From a checkpoint of a small transformer trained on Wikipedia.
Size: width 224, vocabulary 8192, 8.69M parameters.
Architecture: LayerNorm before each block, learned positions, biases.
Training: a variant of Adam for these matrices, 227M tokens, 13862 steps.
Each number is 128 + 32 x the weight over its row's rms, rounded and kept within 0 to 255. Layers, rows and columns count from 0. The size above them is the row's rms in percent of the matrix's.

# layer 2 MLP up, 768x224, rms 0.103, rows 506-625, columns 112-167
size [ 99  98 100 108  88  93 114  80  95  93 107 119 107  93  94 104 109 114  99  89 114  95 101 100  96 101 117 115 107 108  91  97  95  99  97 101  97 102  89  92  80  95  92 110  99  88 105  99  91  92 103  89  96  99  98 106 108 104 103 116  92 101  93  90 104 108 107  96 116  99 118  95  88 114 102 107 109  99 104  90  89  81  88  99 109  88 100 111 102  89  98  99  97 109  94  83  99  90  84  80 101 100  77 104 112 110 118  96  89  94  96 100  99 116 115  96  82 101 101  97]
[[159 122 160 120 106 155 136  73 123 148 141 141 173 109 138 133 119 115 148 147 100 107 179 146  80 185 126  88  74 155 168 101 130 147 107 194 163 138 152 165  79  96 129 171 149 109 161  61 122  46 163 142 138 154 115 147]
 [118 165 118  71  99 119 154 124 151 134 125 142 144 115 153 143 173 130 116  96 158 137 133 178 143  90 155 193 193 102 148  82 124 143  63 116 106 195 113 107 140 115  93  79 154 118 130 127 117 183 153 162 103 133 133 142]
 [179 124  99  90 149 112 157 103 132  81  90  84 138 139 120 133 164 158 114  83 142 147  76  98 160 160 118 119 121 151 161 110  85 110  71 143 107  88 130  89 137 150 170 114 105 100 108  98 147 144 155 118 124 153 135 126]
 [118 107 141  84 159 162 120  75  97 118 159 153 127 116 142 124 149 104 108 137  96 125 168 194 180 150  91 133 165 131 190 113 116 117 108 167 115 112 159 112 118 144 163 177 120 111 174 103 154 125 126 139  90 111 161 106]
 [166 121 179 129 161 150  67 135 194 103 117 121 145 145  80 113 170 164  90 130  96 132 153 170  94 103  67  91 129 109 132 134  89 121  99  72 157 155 106 122 114 162 145 145 164 157 192 109 129 109 128 139 168  90 138  69]
 [102 189 154 157  98 190 113 198  73  96 192  74 156 116  97  92 116 116 152 102 112  81  85 123 172 176 168 101 166 144 145  92 150 167  83 104 145  72  81 109 146 107  82 131 144 110 130 110 143 132 199 128 144 144 143 130]
 [117 115 121  99 166 150 102 121 152 159  97 125 153 131 112 122 142 122 172 144 131  63  73  90 167  87 185 153 125 114 171 174 163 100 171 101 144 188  71  85 144 143 104 118 119 156 117 122 111 149 178 151 167  83 143 139]
 [173 108 121  96 126 115 148 124 117 119 144 194 149  68 109  81 138 118  99 108 105 202 168 167 118 142 110 117 126 128 138 132 127 101 132 197 191 130 121 116  67 141 115 122  80 160 150 124 146 111  94 170  94  89 132 147]
 [130  89 136 198 126 105 149 161 181 109 101  84 129 152 115  82 130 140 106 138 116 105 136  81 167  81 151 116 156 111 152 167 103 102 126  62 104 137  97 132 108 151 195 169 133 159 123 146 138 151 161 135 120  30 104 121]
 [176 148 112 195 126 158 140 130 121 100 127  95 128 187 120 143 130 109 139 134 132  96 146  82 173 133 133  89 157  73 183 152 117  98 152 106 126 141  91 158 132 161 151  70 102 120 191 151 108  88 157 144 142 100 142  92]
 [ 97  91 147 136  87 143 120 115 129 108 174 149 123 186 153 223 216 113 184 140 103 141 128 135 138 120 119 126 173 108 144 172 173 176 168 125 129 123  96  88 148  88 118  90 132 160 213 137 114  97 118 122 157 182 114 120]
 [124 158  87 130  80 175 144 126 132 155 125  71 135  70 130 118 162 146 139 117 169 129 189 113 127 155 130 147 115 154 158 146 109 140  88 132 161 154 123 122  63 100 152 174  88 120 150 101 110 159 177  97 114  87 134 142]
 [160 164 172  85  95  90 121 133 142 126 138 132 159 107 191  82  95  97  71 136 123 117 200 202  97  83 184 202 116 119 145 108  91 162  92 117 103 184  91 158 173  45 164 129 167 155 129 108 105 114 129 117 101 119 110 140]
 [103  86 113 105 113 141  93 147  96 110 175  56 100 131 174 150 134 159  88 123 148 129 130 112 121 152 205  84 126 139 147  78  97 108 150 117 136 156 145 113 187 102  68 151 123 153 134 193 130 125 138  69 113  83 116 123]
 [144  81  60 129  72 165 137 148 112 132  98 133 159 147 111 141  91 149 130 113 166 195 132 101 106  89 125 189 149 116 118 115 139 153  96 117 106 105 177 170 139 137 131  77  72 195  78 152 129 160 135 143 143 106  60 140]
 [177 102 172  80  98 193 138  68 119  78 198 129  96 111 136 159 162  70 138 118 182 116 104 177 193 126  97 117 101 131 106 162  57 156 122 168 159 109 168 147 148 157  51 157 163 170 147  95 160 136 206 124  99 164 131 166]
 [ 80 156 169 120 207 146 106 119  94 127  78 149 121  78 139 123 181 192 205 100 129  99  92  43 184 115 177 136 119 110 124 148 129 154 150  30  96 166 151  68  85 157 167 138 145 117 207 190 158 120  92  88 120 149 159  97]
 [ 52 114  83  70 102 174 154 173 134 162 101 164 165 162 123 108 158 114 158 160 134 128  73 143 158 105 129 161 131 113 117 110 117 104  62  86 126 127 132 161  80 109 112 165 129 130 145  72 123 179 108 130 138 136 155 142]
 [123 130 127 203 125 152 141  83 128 137 149 135 154 112 105 177 119 126 139  54 157 158 110 143 139  99 113 136  96 119  97 132 181 138 178 112 143 150 101 117 200  62  97  78 123 180 118 185 144 181 169 136 131 126 155 121]
 [102 138 178 200  95 137 139 127 145 149 150 144 114 131 154 109  90 141 138  69 153 175 172 126 176 126 152 175 209 122 136 143 100 111  68 172 115 174 112 175 135 104 110 155 170 167  79 109 141  61 123 135 110 124 143 159]
 [160 166  85 122 112 175 136  90 152 139 134 113 127 125 126 162  92 111 161 209  94 134 147 107 160 155 125 142 115 131 116  71 114 129  55 125 175 132 110 142 149 131  99  89  91 109 100  97 115 102  91 185 102 104 141 122]
 [118 126  97 127 142 202 140 112 169  96 141 161 127 100 118  72 108  88 112 201 123 142  94 108 139 113 109 185 147 127  93 122  67 127 119  92  83 103 125 149  90 183 181 157 116 113 140 110 119 164  85 145 129  99 104 115]
 [101  93 136  59 145  53 144 116 143 114 160 131 104 149  97 210 107 131 136 106 189 120 135 104 149 118 138 180 213  87 151 130 129 154 134 118  73 109 121  85 156 151 109 147 103  99 109 111  88 157 134  72 141  74 141  98]
 [183  34 133 137 238  77 110 104 156 108 105 145  96 140  67 113 148  99 127 107  92 173 106 135  89 133 135 165 119  98 124 116 129 108 192 137 126 138 119 119  98 101  93 143  83 148 137 200 116 106 146 146 143 123 122 110]
 [114 132  96 106 149  69 102 120  94 112  89 123 105 135 137 122 120 103  69 193 109 111 150 133 106 148 120 111  40 108 118  99 126 125 107 140 158 138 183  91 122 181 105 156 110  99 133 164 124 124 185  85 113 140 149 120]
 [137 139 135 109 105 148 121  50 162  72 150 141 127  41  75 126 132 154 179 165  89 177 108 153  96 128  67 175 109 101 168 112  86 100 128 116  67 123 188 173 120 124 125 159 163 130 107 105 125 187 202 155  85 113 139 153]
 [157  61  90 160 119 117 135 117  79 142 165 116 123 100 153  96 152 141 118 134 105 140 168 146 108 157 145 100  93 119 125  60 111 130 150 143 186 107 178 117 171 145 103 133  92  80 109 134 140 138 128 142 102 136 133 145]
 [ 68 138  87 122 136 146 134 172 131 116 186 103 103 135 116 124 131 140  90 126 154 146 145  92 146 136 166 167 102 183  96  75  82 141 102  73 128 194 102  71 125 177 181 145 106 101 118 120 185 116  83 108 118 111 123 120]
 [123 136  76 113 125 162 133 202  97  92 177 189 126 188 135 126 110  47 121 126 128 161 170 113 152 105  49 152 131 120 132 159 101 142 125 137 100 131 128 147  58  85  41 123 175 125 172  92 133 158 160 122 132 152 119 161]
 [168 111 104 142 104  88 121 169 162 116 148 159 120  58  70 141 111 158  60 114 137 165 193 160 129  98  76 117 129 121  84 108 139 128 100 152 145 156 179 126 163  92  52 184 121 132  92 145 117 161 136 116 118 170 125  75]
 [132  96 155 195 111 107  66 125 146  78 154 136 155 151  98 122 153 194 107  93 132 152 117  96 110  79 104 176 137 144 134  63 144 121 117  85 102  99 113 125 151 116 103 108 103 134 130 129 140 107 178 149 117 205  95 180]
 [206 150 166  71 136 154 173 129 176  82 159 126 130 106 136 139  57 128 142 115  99 154 115 111 131 104 152 127 170  97  98 151  40 115 162 131 108 136  67  89 136 133 188 152  94 147 152 130 105 163 137 148 129  91 100 174]
 [147  97  85  73 127 110  82  86 198  95  87 177 130  91 125 151 127 130 109 112 133 214 136 194 140 113  90 138  74 134 135  67  80 122  90 122 163 138 163 143  89 114 155 102  98 147 121 118 134 151 136  85  69 125 130 159]
 [114 175 147 153 159 172  78  92 138 110 105  86 147 146 159 157 117 134 154 185 101 149 139 145 123 144 102 160 102 129 124 105  66 130 195 152 117 137 110  77 119 129 185 114 162 164  56 138 138 105 137 123  89  78 150  84]
 [100 133 100 131 143  63 140 116 174 117 112   4 202  73 149 176 166 128 168 129 185 141 108 144 100 154  83 138 108 161 144  94 143 100 167 129 200 152 167  92 124 133 115 106 166 149  75 161 144 120 152 114 124 171 112 200]
 [113 120  53 120  32 102 105  98 146 187 147 114 111 112 113 128 174 116 130 155 107 138 142 177 123 162 187 111 120 138  98  79 168 100 159 171 164 175 125  69  94 136  78 151 140 120  61 134 105 151 170  73  95 161 110 146]
 [138 136 104 196 175 195  76 177 122 182 161 110  94 136 130  76 149  89 133 132  78 100 116  93 120 145  93  92 116 138 109 119 121  97 112 153  95 147  30 134 116 151 128  62 168 120 120 153 102 138 158 202 151  95 132 130]
 [117 102 103 116  71  80 122 107  81 111 154 169 123 154  85 143 110 145 148 113 138  78 125 168 132 149  71 219  85 149 140 154 167 166 171  91 140  48 189 130 126  91 139 155 161 147 130 151 167  85 187 127 170 142 138 138]
 [123  80 130 128 197 107  87 124 157 172 105 196  84 141 150 148 149 134  95 131 125 131 111 106 165 118 101 143  88 132 106 161 160 112 174 133  49 158 173  98  71  93  84 106 102  73 139 177 118  93 133 130 181 118 109 176]
 [143 102 123 136 119 150 186 123 201  99 168 105  88  80 152 104 105 159  78 178 128  98 114 128 135 113 144 156 103 135 139 111 119 132 122 145  64 116 108 103 149  75 130 179  91 161 149 132  99 134 118 121 166  91  87 142]
 [140 154 145  86 157 106 150  70 129 100 132 112 176 116 174 122 132 130 112 140 155 101 155 157 180 164 193  87 134 148 119 150  96 111 126 130 139 115 192 130 164 158 148 167 153 165 146 132 134  98  70  87 128  81 145 146]
 [134 136 162 108 174 124 111  74 168 143 140 146 103 148 151 124 137  97 151 123 154 116 176 207 129 185 139  98 135 129 132 126 104 136 131 190  97 120 120 107 115 150 119 154 133 182 111  29 125  66 118  79 132 166 117 104]
 [108  45 113 173 109 104 143 201 140 118 119 116 106 126 121 120 146 131  79 150 101 130 177 152  50 106 114 115  84 128 138  46 108 113 120 208 123 124 110 143 147 114 142 181  92 122 127 160 119  89 216 118 117 123 118 160]
 [139 127 204 122  47 114 106  90  99 160  88 152 138 137 147 143 175 129 177  76 166 139 153 144 160 118 132  95 160  78 170 182  99 107 157 117 103 124 115 145 158  98 111 172 189 141 185  85 111 133 163 118 120 123 152 125]
 [134 108 112  81 143  97 141 101  80 145 164 153 110 116 160 193  84 122 157 103 196 100 146 162 122 169 125  99 183 141 141 163  96 119  52 108 150  56 135 171 165 118  58  97 160 112 118 155 105 103  82  45 132 143 137  48]
 [165 121 144 111 153  97 129 113 101  94  96 205  32 154 106  99 100 110  80 115 107 126 171 142 180 131 189 206  75  89  42 149 130 173 111 139 105 156 129 136 165 138 179 187 161 156 184 107 157 102  81  81 125 152 121 106]
 [122 146 142 143 108 120 156  97  81 146  96 110 117 144  74 128 114 208 130 128  96 179 205 149 122  89 127 157 110 158 134 131 124 153 108 117 128 130 155 184  66 130 134 147 189 115 138 115 126 154  71 190 125  67 147 150]
 [176 127 123 101 117 170 109 111  83 192  88  66  98 125 100 136 117 109  94 152 124 121 109  96 111 146 121 122 116 118  72 156 160  97 185  96 112  90 109 110 121 168  80 117 176  69 100 163 113 108 105 165 148  94 100 163]
 [114 123 128  81 140 114 122 111 130 108  92 164 188 186 116 114 117 140  63  93 155 174 121 118 162  85 150 159 163 123 147 152 112 123 107 189 197 156 131  70 153  87 116 111 130 172  77 171 131 107 156 138 112 128 126 104]
 [120 104 126 108  57 134 139 140 100 110 102 192 165 139 125 173 152 103 130 169 198 125 149 131 129 115 139 140 197 124 149 153 123  65 133 163 192 123 128 141 172  91 150 167  71 105  81 142 111 185 182 208 146 104 107 180]
 [121  94 141 100 176 134  66 147 151  87 163  78  86 103 104  58 104 107  35  47  60 189 117 145 132  86 144 130 124  99 143 131  75 182 141 155 132 102 115 120 116 134 169 170 126 111 115  55 111 128 115 104  82 130 129 168]
 [152 109  69 108 111 122  98 126 160 128 104 153 178 147 146 172 164 141 129 130 127 177 165 117 105  69 141 122 127 155 129 183 128  91 109 163 137 113 136 103  75  91 127 113 170 145 146 134 165 119  93 132 125 199 120 142]
 [ 89 142  81 168 108 124 118  71 151 138  57 146 118  94  92 118 178 145 146 128 147 136 106  69 127 146 169  93 148 159 118 129 162 133 116 146 143 108 100 149  74 110  92 166 156  76  96  79 128 163 130 153 138 130 104 178]
 [140 102  78  96  81 129 118 125 125 104 143 115 148 121 160 107 108 134 137 127 188 105  94 155 102 136  96  98 162 177 112 114 121  99 105 112 158 100 107  51 123 193 126  85 111  91 139 107 157  48  98  88 130 188 130 104]
 [ 99 132 166 156 145 124 155  77 126 174  97 139 196  95 154 188 141 147 116  79 131 126 137 169 161 125 129 130 130 143 156 196  89 152 112 117 159 116 140 202  94  86 119 173 139 144 115 153 102 127 107 170 153 119 113 120]
 [130 122 183 148 107 177  95 194 174 108  95 112  72  98 178 162  94 106 166 109  75  96 134  91 138 194 150 148 154 116 152 111 118 193 144 122 112 144 120  99 163 155 123  26 112 172  94  86 141 116 100 124 144 120 133 162]
 [ 64 104 128 191 114 113 128 105 113 141 111 117 130 132 101 144 154 110 182 113  96 149  81 133 129 126 126 144 133 151 121 137 139 133 100  84  65 125 159  95  68 121 163 154 121 121 141 177 129 126 142 133 143 155 105 105]
 [130 142 163 196 102 197 146  71 138 109 146 120 195 159 147 180 145 149  89 115 135  92 149 187 172 155 131  84 134 149 108 195 172 161 102 161 120 142 159  21 139  72 130 160 181 142 163 130 141  74 164  75 150 155 120 130]
 [ 81 160 134 180 144 114  51 163 145 111 190 142 177 205 138 106 135 148  89 116 106 187 141 162 163  64  99 121 164 119 166  89 149 134 117 136 173  71 123 101 148 102 142 115 148 191 120  95 152  80 121 105 120  93 145 123]
 [105 171 150 104 128 137 147 146 122 164 122  91  84  93 135 126 157 108 114 123 138 117 100 116 157 103  99 153 164 151 151 103 108  92  98  95 214 158  91 153 141 114 115 119 198 162  95 149 146 138 102 162 151  61 129 145]
 [111 132  76  77 117  97 163  91 123  98 143 123 190 139 174 125 127 136  86  88 162 120  77 122 145  92 107 106 118 157 163 107 178  59 116 107 125 147 132 126 125 114  52 163 104  96 101 175 112 107 114  70  94  98 130 122]
 [131 111 117 149 181 135 123  78  91 131 120 144 121 166 117  96 105 163  59 125 211 186 152 172 118 117 167 152 128 139 174 139  84 180 122 133 159  78 108 116 187 136 124 125 126 125 143 173 120 137 106 166 157 108 117  94]
 [140 166  90 141 174 107  91 115 116  96 108 136  84  97  92 158 156 106 122  54 171 143  93  85 161 189 123 175 116 124 125  88  85  86  98 125 158 160 122  96 157 197  96 122 116  83 114 129  97 134 212 111 128 119 115 141]
 [ 99 163 112 181  82 140 138 193 131 115 137 189 149 116 122 191 198 120 157 116 209 127 136  83 104 113 131  91 115 147 135 153 114 129 189 147 131  64 146 176 140  81 108 100 164  96 186 167 129 167 100 125 139 143 119 138]
 [141  78  95 141 162 108 151 136 199 133  79 136 122 151 140 106 145 124  61 117 144 129 161 137 174 138 140 129 191 118 128 163 107  98  86 106 158 133 144  93 100 141 119 136 132 118 168 113 130 118  58 127 175 138 116  87]
 [ 99 148  80 113  80 150 129 134  55 100 130 178 115 141 108 102 176 181 131 149 171 129 100 123 123 125 111 150 159 116 173 129 123 145  38 166 111 112 166 137 112 134 107 144 133 150 118 130 159 130 117 161 142 179 136  81]
 [131 100  82 176  87 142  90  83 173  54  95 192 125 145 163 102 202 180 103  82 164 114 103 125 174  88  78  41  75 104 123 139 152 175 145 138  79  80 168 143 134 106 117 161 199 165 241 154 144 149 103 112 146 174 107 127]
 [133 133 107 107 136 106 170  56 114 162 118 142 159 221 121  57 146 126 182 176  84 118 154 132  95 203 140 115 184 169 144 139 114  93 154 147 148 102  84 198 147 155 100 121  91 104  80 150 120 144 164 172 107 112 114 176]
 [ 92 161 164 156 107  92 135 134 144 178 116 105 177 153 107  21 136 126 184 124 149 133 120 165 161 163 134 144 117 143 165 140 179 104 137 152 103  71 125  74  95 116  99  89 121 171 142 171 135  94  93 192 100  89 130  73]
 [114 110  97 118 163 114  66 159 148 166  71 134 129 182 100 165 123 121 145 111 143 144 103 110 154 103 172  80 126 121  87 140  98 113 141  93 133 145 111  98 117 189  58 166 132  80 134 209 133 106  76 132  74 151 176 130]
 [ 85 101  79 161 140 128  99 111 129 107 130  81 139  42 155 145 148 184 105 105 154 142 104 169 132 172 137 172  73 155 164  97  86 121  88 159 157 148 138 150 151 112 161 101 131 111 139 126 128 120 128 154  90 180 123 129]
 [101 143 122 135 216 142 154  46 167 115 118 118 122 148 127 179 157 152  92 130 155 149 108 110 164 105 150 155 102 163 156 129  80 153 142 125 105  96 124 181  75 140 175 155 160 119 165 133 129 112  91 113 122 143 125 101]
 [ 87  55 130 170  97 107 113 147 134 160 103 149 141 120 114 148 103  97 165 184 178 122 116 145 119 150 183 130 123 131  27 100 137  87 132 144  73 162  96 119 172 136 123 132 109  95  92 178 124 112  98 140 127 115 149 116]
 [137  92 125 183 150 114 112  91 129  72 107 183 120 148 151 136 139 134 158  87 206 149 142 161 123 104 157 104 156 103 156 101 108 103 127 154 159 116 127 135 125 112 180 183 179 146 191 100 118  74  45 139 142 165 146 140]
 [126 127 112 100 136 107 128  93 149  68 125 132 185 120 111  96 133 155 109 111 167 129 131 133 149  70  83 121 126  73 148 105 103 166 136  86  94 172 127 120 101 164 151 155 141  96 148  98 105 121 124 120 178 123 117 104]
 [107  90 124 198  85  95 141  49 161 141  76 153 142 155 132 116 121 154 104  95 162 120 153 222 143 145  79 115 121 119 115 163 146 133 129 201 140 150 194 136 104 133 171 163 185 109  82 108 132  79 132 123 120 157 126 121]
 [108 136 135 127 108 129 147 173  63 128 119 132 156 122 138 110 142 181 148 116 119 151 151  17 113 112 128 132  76 156 124  93 154 169 118  79 125  92 141 165 141 110 130 116 121 153  89 121 182 118 116 192 131 111 101 161]
 [ 82  80 119 158 139 127 152 199 111 125 210 162 139 114 152 144 138 143 148 106 194 148 112 126 182 192 215 137 175 117 130 134  96 107 105  79  95 123 121  96 121 112 164 150 126  76 216 203 127 113  69 115  92 168 112  72]
 [148 128 201 162 135 150  59 166 119  70 171 132 120 180 113 124  96 125 107 128  86 136 144 125  95  99  79 114 133 113 125 106 167 148 157 152 125 150 159 144 170 134  83  95 102 152 117 101 147  55 169 162 109 121 114 165]
 [121  79 163 102 121 132 149 116  79 112 168  92 101 132  86 145 160  87 174 183 145 162  99 169 153 232 168 143 196 136 119 100 171 152 119 141 103 144  89 110 111 129  51 103 181 135 122 195 173 101 109 165 113 161 119 116]
 [116  67  99 166 154 137 120 107 101 158 104 143 140 171  90 132 212 152 176 124 133 121  70 127  91 129 172 108 110 157 143  99 185 155 118 121 161 123 114 102 127 130 129 175 154 111 114 106 175 108 165 126 116 127 154  90]
 [110 174 101 155 160 163 165 141 116 146 160 198  71 167 101 128 127 172 123 159 150 157 131 118 103 111  99 145 129 106 129 111 154  98 205 164 159 131 113  71 117  99 107 157 114 131 163  98 135  44 127 144 145 169 120 144]
 [150 139 151  86 184 127 104 105 132 154 115 126 181 117 100 119 171 154  49 141 130 126 113  74 149 138 148 178 163 148 172 120 102 118  96 147 148  54 124 131 114 154 159 169 122 156  84  78 160 116 173  62 161 174 113  92]
 [141  72  96 119 173 115  89 133 159 116 122 171 112 143 126 156 114 141 153 105 157 199 125 162 144  33 127 103 165 111 144 133 130 128 124  99 116 193 138  61 102  98 100 121 130 130 174 124 107 125 105 162 152  86 115 160]
 [128  99 125 159 111 152 142 143 149 140 136  63 104 106 110  82 136 117 152 105 120 144 146 168 156 154 175  98 131 177 136 112 138  63 129 117 126 139  74 124  98 140 169 152 144 143 110 181 155 161 118  92  83  99  96 162]
 [ 95 122 115 121 131 142 138 152 102 163 120 118 137 133  60 119 166 105 122 193 126 189  96  76  99 114 125 201 114 142 116 167 142  77 154 207 163 198 151 111 164 148 102  93  92 110  61 109 129 154 134 108 137 174 140 132]
 [114 112 156 154 138 155 114 160 122 167 146 113 122  75  47  93 172 120 155 141  81 161 159  89 197 115  39 119 134  90 140 133 183 122 158 128  97 188 152  75  87 201 137 102 188 109 169 112 133 140 155 146 123 128 140 129]
 [101 155 136 142  83 209 125 149 167 117 169 122 116 115 186 122 135  80 198 107 122 156 128 138 140 125 118  92 135  68 141  89 124 117  47 154  74 113  98 156 152  60 134 131 190 121 142  28 110 125 136 138  88 103 148 150]
 [178 118 152 183 132 117 104 101 134 146 157 126  90 115 107 131 143  37 119 147 108 113 120 108 106 130 116  46 109 117 108 150  85 129 164 113 101 120 131 131 115 190 123 122 105 119  98 140 127 117 159 112 121 172 116  24]
 [122 128  83 181 124 100 126 169 140  96 131 162 102 105 171 112 133 109  97  78 137 122 161 130 126  67 104 120  95 132 126 149 170 167 191 128 117  88  93 105  99 121 181 115 146 118 135 122 127  92 164 190 151 117 124 182]
 [167 175 150  84 111  50 143 136  46  95  95  85  61 141 110  99 141  62  89 117 129 153 163  84 127 172  96 225 153 120 111  78 160 194  72 138  81 108  76 128 133 131 145 137 169 127 205 117 153 130 130 132 154 173  93  92]
 [148 177 105 189  75  95  69 132  86 185 111 116 151 130 120 163 120  60  80 113  78 110 162 146 129 121 118 133 128 140 112 103 176 117 124 158 155 180 129 106 109 222  64  74 160 126  64 129 139 162 146 166 151 102  89 136]
 [131 100  65 134  76 135  98 182  90  85  88 154  76 169 156 133 169 167 167 181  86 148 199 141  97 176 130  78  86 123 156  59 107 119 100 110 137 112 150 189 116 144 139 106 123 143 196  94 123  91 123 111 127 106  94 154]
 [123 165 165 113 172 163 137 147 102 112 110 128 113 118 103 126  72 165 102 152  82 153 167  97 109 107 161 126 161 141  72 125 122 180  88 126 151  99  95 109 149 158 110 115 134 117 126 148 122 129 112 222 155 117 132 191]
 [136 155 126  86 105  88 132 126 159  82 156  74 152 163 157 122 193 100 114  91  69 179 132 178 109  89  82 187 150 141 132  73 109 192 165  88 112 187 149 126 161 152  85  64 145 153 162 101 131 167  70 157 150  98 123  81]
 [142 171 187 125 152 129  84 193 120 106 127 124  74 134 103 132 121 152 140 115 152 110 119  82 134  65 140 146 132 125 133  46 155 166 171  55 178 118 172 130 164 149 110 114 128 114  99 157 157 105 137  93 130 157 161  83]
 [141 152 159 158 123  75 188 125 172 137 135 122 166 143 121 120 121 113  88 114 129 164 124 126 143 119  94 122 154 139 109 158 100 103 129 133  97 158 154  86 140 166 119 117 129 143  44  88 119  44 119  77 129 111 135 138]
 [167 184 110 146 151 129 121  98  99 114 135 170 141 148 117 122  58 149 111 153 118 101 123  97 163 102 172  66  90 146  90 178 110 141 125 102 149 118 135 146 115 183 164 157 107 141 187 150 170 158 150 144 151 198 103  99]
 [126 131 125 107  99  51 145 178  82 120 120 159 129 144 108 131 122 112 113  98 147 114 172 149 125 168 118 105 118 126 175 138 169 142 185 144 141 138 203 194 117 153 142 159 126 132 221 124 146  81 130 112  90 115 145  68]
 [147  70 124  69 170 168 143  93 128 120  88  97  89 128 132  57 111 125 175 126 161 146 168 125 143 113 117 104 108 115 130 118  71  71 120  95 110 118 151 146  67 101 134 135  92 150  53 100  93 191  88  64 147 101  99 176]
 [142 154 194 168 172 129 154  90  73  83 144 114  92 179 159 142 142 155 139 126  82  82 134 171 110 174 149 179 156 147 178  66 128 118 123  86 149  71  79 175 158 118 162 143 147 129 159 149 159 102 149  84  88  83 152  95]
 [111 138 107  80 137  87 128 156  99 122 122  71 193 177 176  97 189  74 107 179  89 169 117 123 130 156 102 158 146 143 137 143 187 106 147 100 172 193 126  98 162  85  57 127 202 110 131 180 158  69 106  83 131 132 115 195]
 [143 116 129 123 121 174  89 134  97 149 164 116  68 158 148  81 113 129 143 164 177 110 151 128 127 107 145 119 154 168 128 103 114  70  96 108 106  56 100 161 185 161  92  91 196  67  99 168 156 105  60 151 149 167 133 123]
 [111 143 121 122 119 106 130  85 128 110  77  99 162 109  60 112 178 106 138 139 155 125  82 110 162 143  93 146 117 132 149 102 148  86  62 127 141  99 203 144 133 181 132  87 173  78 111 127 160 139 173 151 123 183 147 119]
 [209  97 133 190 145  90 176 131 167 108 132 129 169 141 108 141  92 147 152 156  95 164 163  84 146 100 105 154 155 133  96  73 170  88 123 106 103 195 131  80 115 160 161 127 110 121 104 172 127 116 160 150 145  89 118 127]
 [177  99 127 126 107 114 105 112 125 147 121 198 136 144 120 101 106 127  69  91 179 206 181 147 163 130  96  99  67 134 142  79 108 186  64 225 132  74 136 167 126  68  88 166 119 106 183 100 122 113  82 107 132  72 119 104]
 [129 132 154 187 117 132 111 106 153 119  97 170 114 161 151 143 110 177 168 155 179  99  98 130  94 152 171 165 107 146 104 121 181 196 138 140 126  85 124  54 170 140 136 139 112 156  73  91 144  95 119  81 143 179 152 104]
 [150 113 142 144 142 157 150 169 191 113  39 161  83  90 159 114 133 113 116 176 116 103  56  97 157 136 141 146  77 127 114 179 124  93 139 208 109 181 120  93 114 146 120 128 120 101  68 138 122 149 133 126 133 149 115 115]
 [127  98 146 107 137 112 138 121 120 140 151 123 111 126  97 151  81 108 106 177 116 137 179 117  83 121 182 122 145 124 114 171 101 154 151  87 160  80 108 120 138 142 152 112 137 156 133 117  98  93 139 166 172 113 141 150]
 [115 146 125 119  97 129 145 169 118 201 165 121 148  94 114 181 147 141 118 158  40 138  96  69  45 182 114 138 120 185 144 200 161  75 126 178 134 138 118 159 112 152 137 121  96  82  89 190 144 180 184 144 154 177  97 146]
 [105  65 159  48 201  93 148 170 134  99 147 141 135  98 138 148  81 158  75 174 130 126  79  93 127 120 120 139 158 113 141 118 124 150  83 142 113 143 152 183 147 119  62 181 104  59  21 140 126 180  92  89 133  83  99 108]
 [118 102 127 147 107 166 118 124 152 110  99 153 140 150 152 126  98 148 157 153 121  88 157  72 156 108 168 108 113 120 125 166 111  82  74  97  65 133 116 113 140  77  97 147 150  98 150 206 105 114 130  65 159  92  90 142]
 [123 138 113  91 200 146 132 151 147 105 102 133 121 148 134  24   5  94  96 151  94 129 152 147  91 118 116 174 132 130  88 103 125 141  78 122 135 157 129 115 133 118 104 160 117 134  94 107 150 155 115 102 132 136 115  92]
 [ 90 149 126 121 134 107 124 137  82 143 175 123 106 172  68 125 140 103  77  90 103 114 164 123 118 135 141 146 104 128 119 133 145 107  74 121  96 169 102 129 143 128 149  90 179 114 162 139 108 148 171 182  95  89 186 145]
 [ 84 161 136 173  99 118 131  89  74 158 115 120 130 159 149 111 149  91 161 136 101 138 152 144 147  91 153  69 117 107 147 162 133 122  89 104 121 112 109 159  93 128 164 126 127 141  78 167 140  81  90 170  80 113 131 167]
 [136 109 131 118 151 127 133 153 137 160  75  80  98 109 163 127 150  81 106  98 144 139  60 140 160 148 146 128 154 145 113 187 141  70  82 125 148 169 118 147 118  83 141 113 204 142 105 167 106 101 175 119 111 174 140 208]
 [151  82 122  97 144 110  88 146  76  97 162 140 135 153 111 134 101  48 164 147  88 133 102 155 107  87 158 102  91  96 107  87 101 155 109 168 163 170 155 149 122 163 116 128 109 121  96 138 122 120 106 161 137 208 138 127]
 [136 106 134 117 139 133 118 128 124 134 102 180  98 175 143 106 136  84 133  54 109  94 122  75 102 140 145 165 188 101 112 155  79 152 104 170 172 112  65  69 161 126  85 150 122  87 173 138 121  88 132  91 106 137 151  90]
 [109 127 137  85 177 103 134 163  90 156 111 151 142 177 118 109 102  91 142  98 118 192 116 121  72 187 125 173 123 156 128 117 181 186 111 136 160 100 110 157  81  81 157  91 120 112 122  86 141  61 140  77  96 175 143  75]
 [122 103 108 166 147 131 132 127 144 111 177  92  62  88 179 107 106 171 122 106 133 166  96 135 117 139 149 112 153 121 121  65 171  82 106  90 129  70 108 165  67 133 134 161 159 145 182 109 104 106  82  72 160  95 110 155]]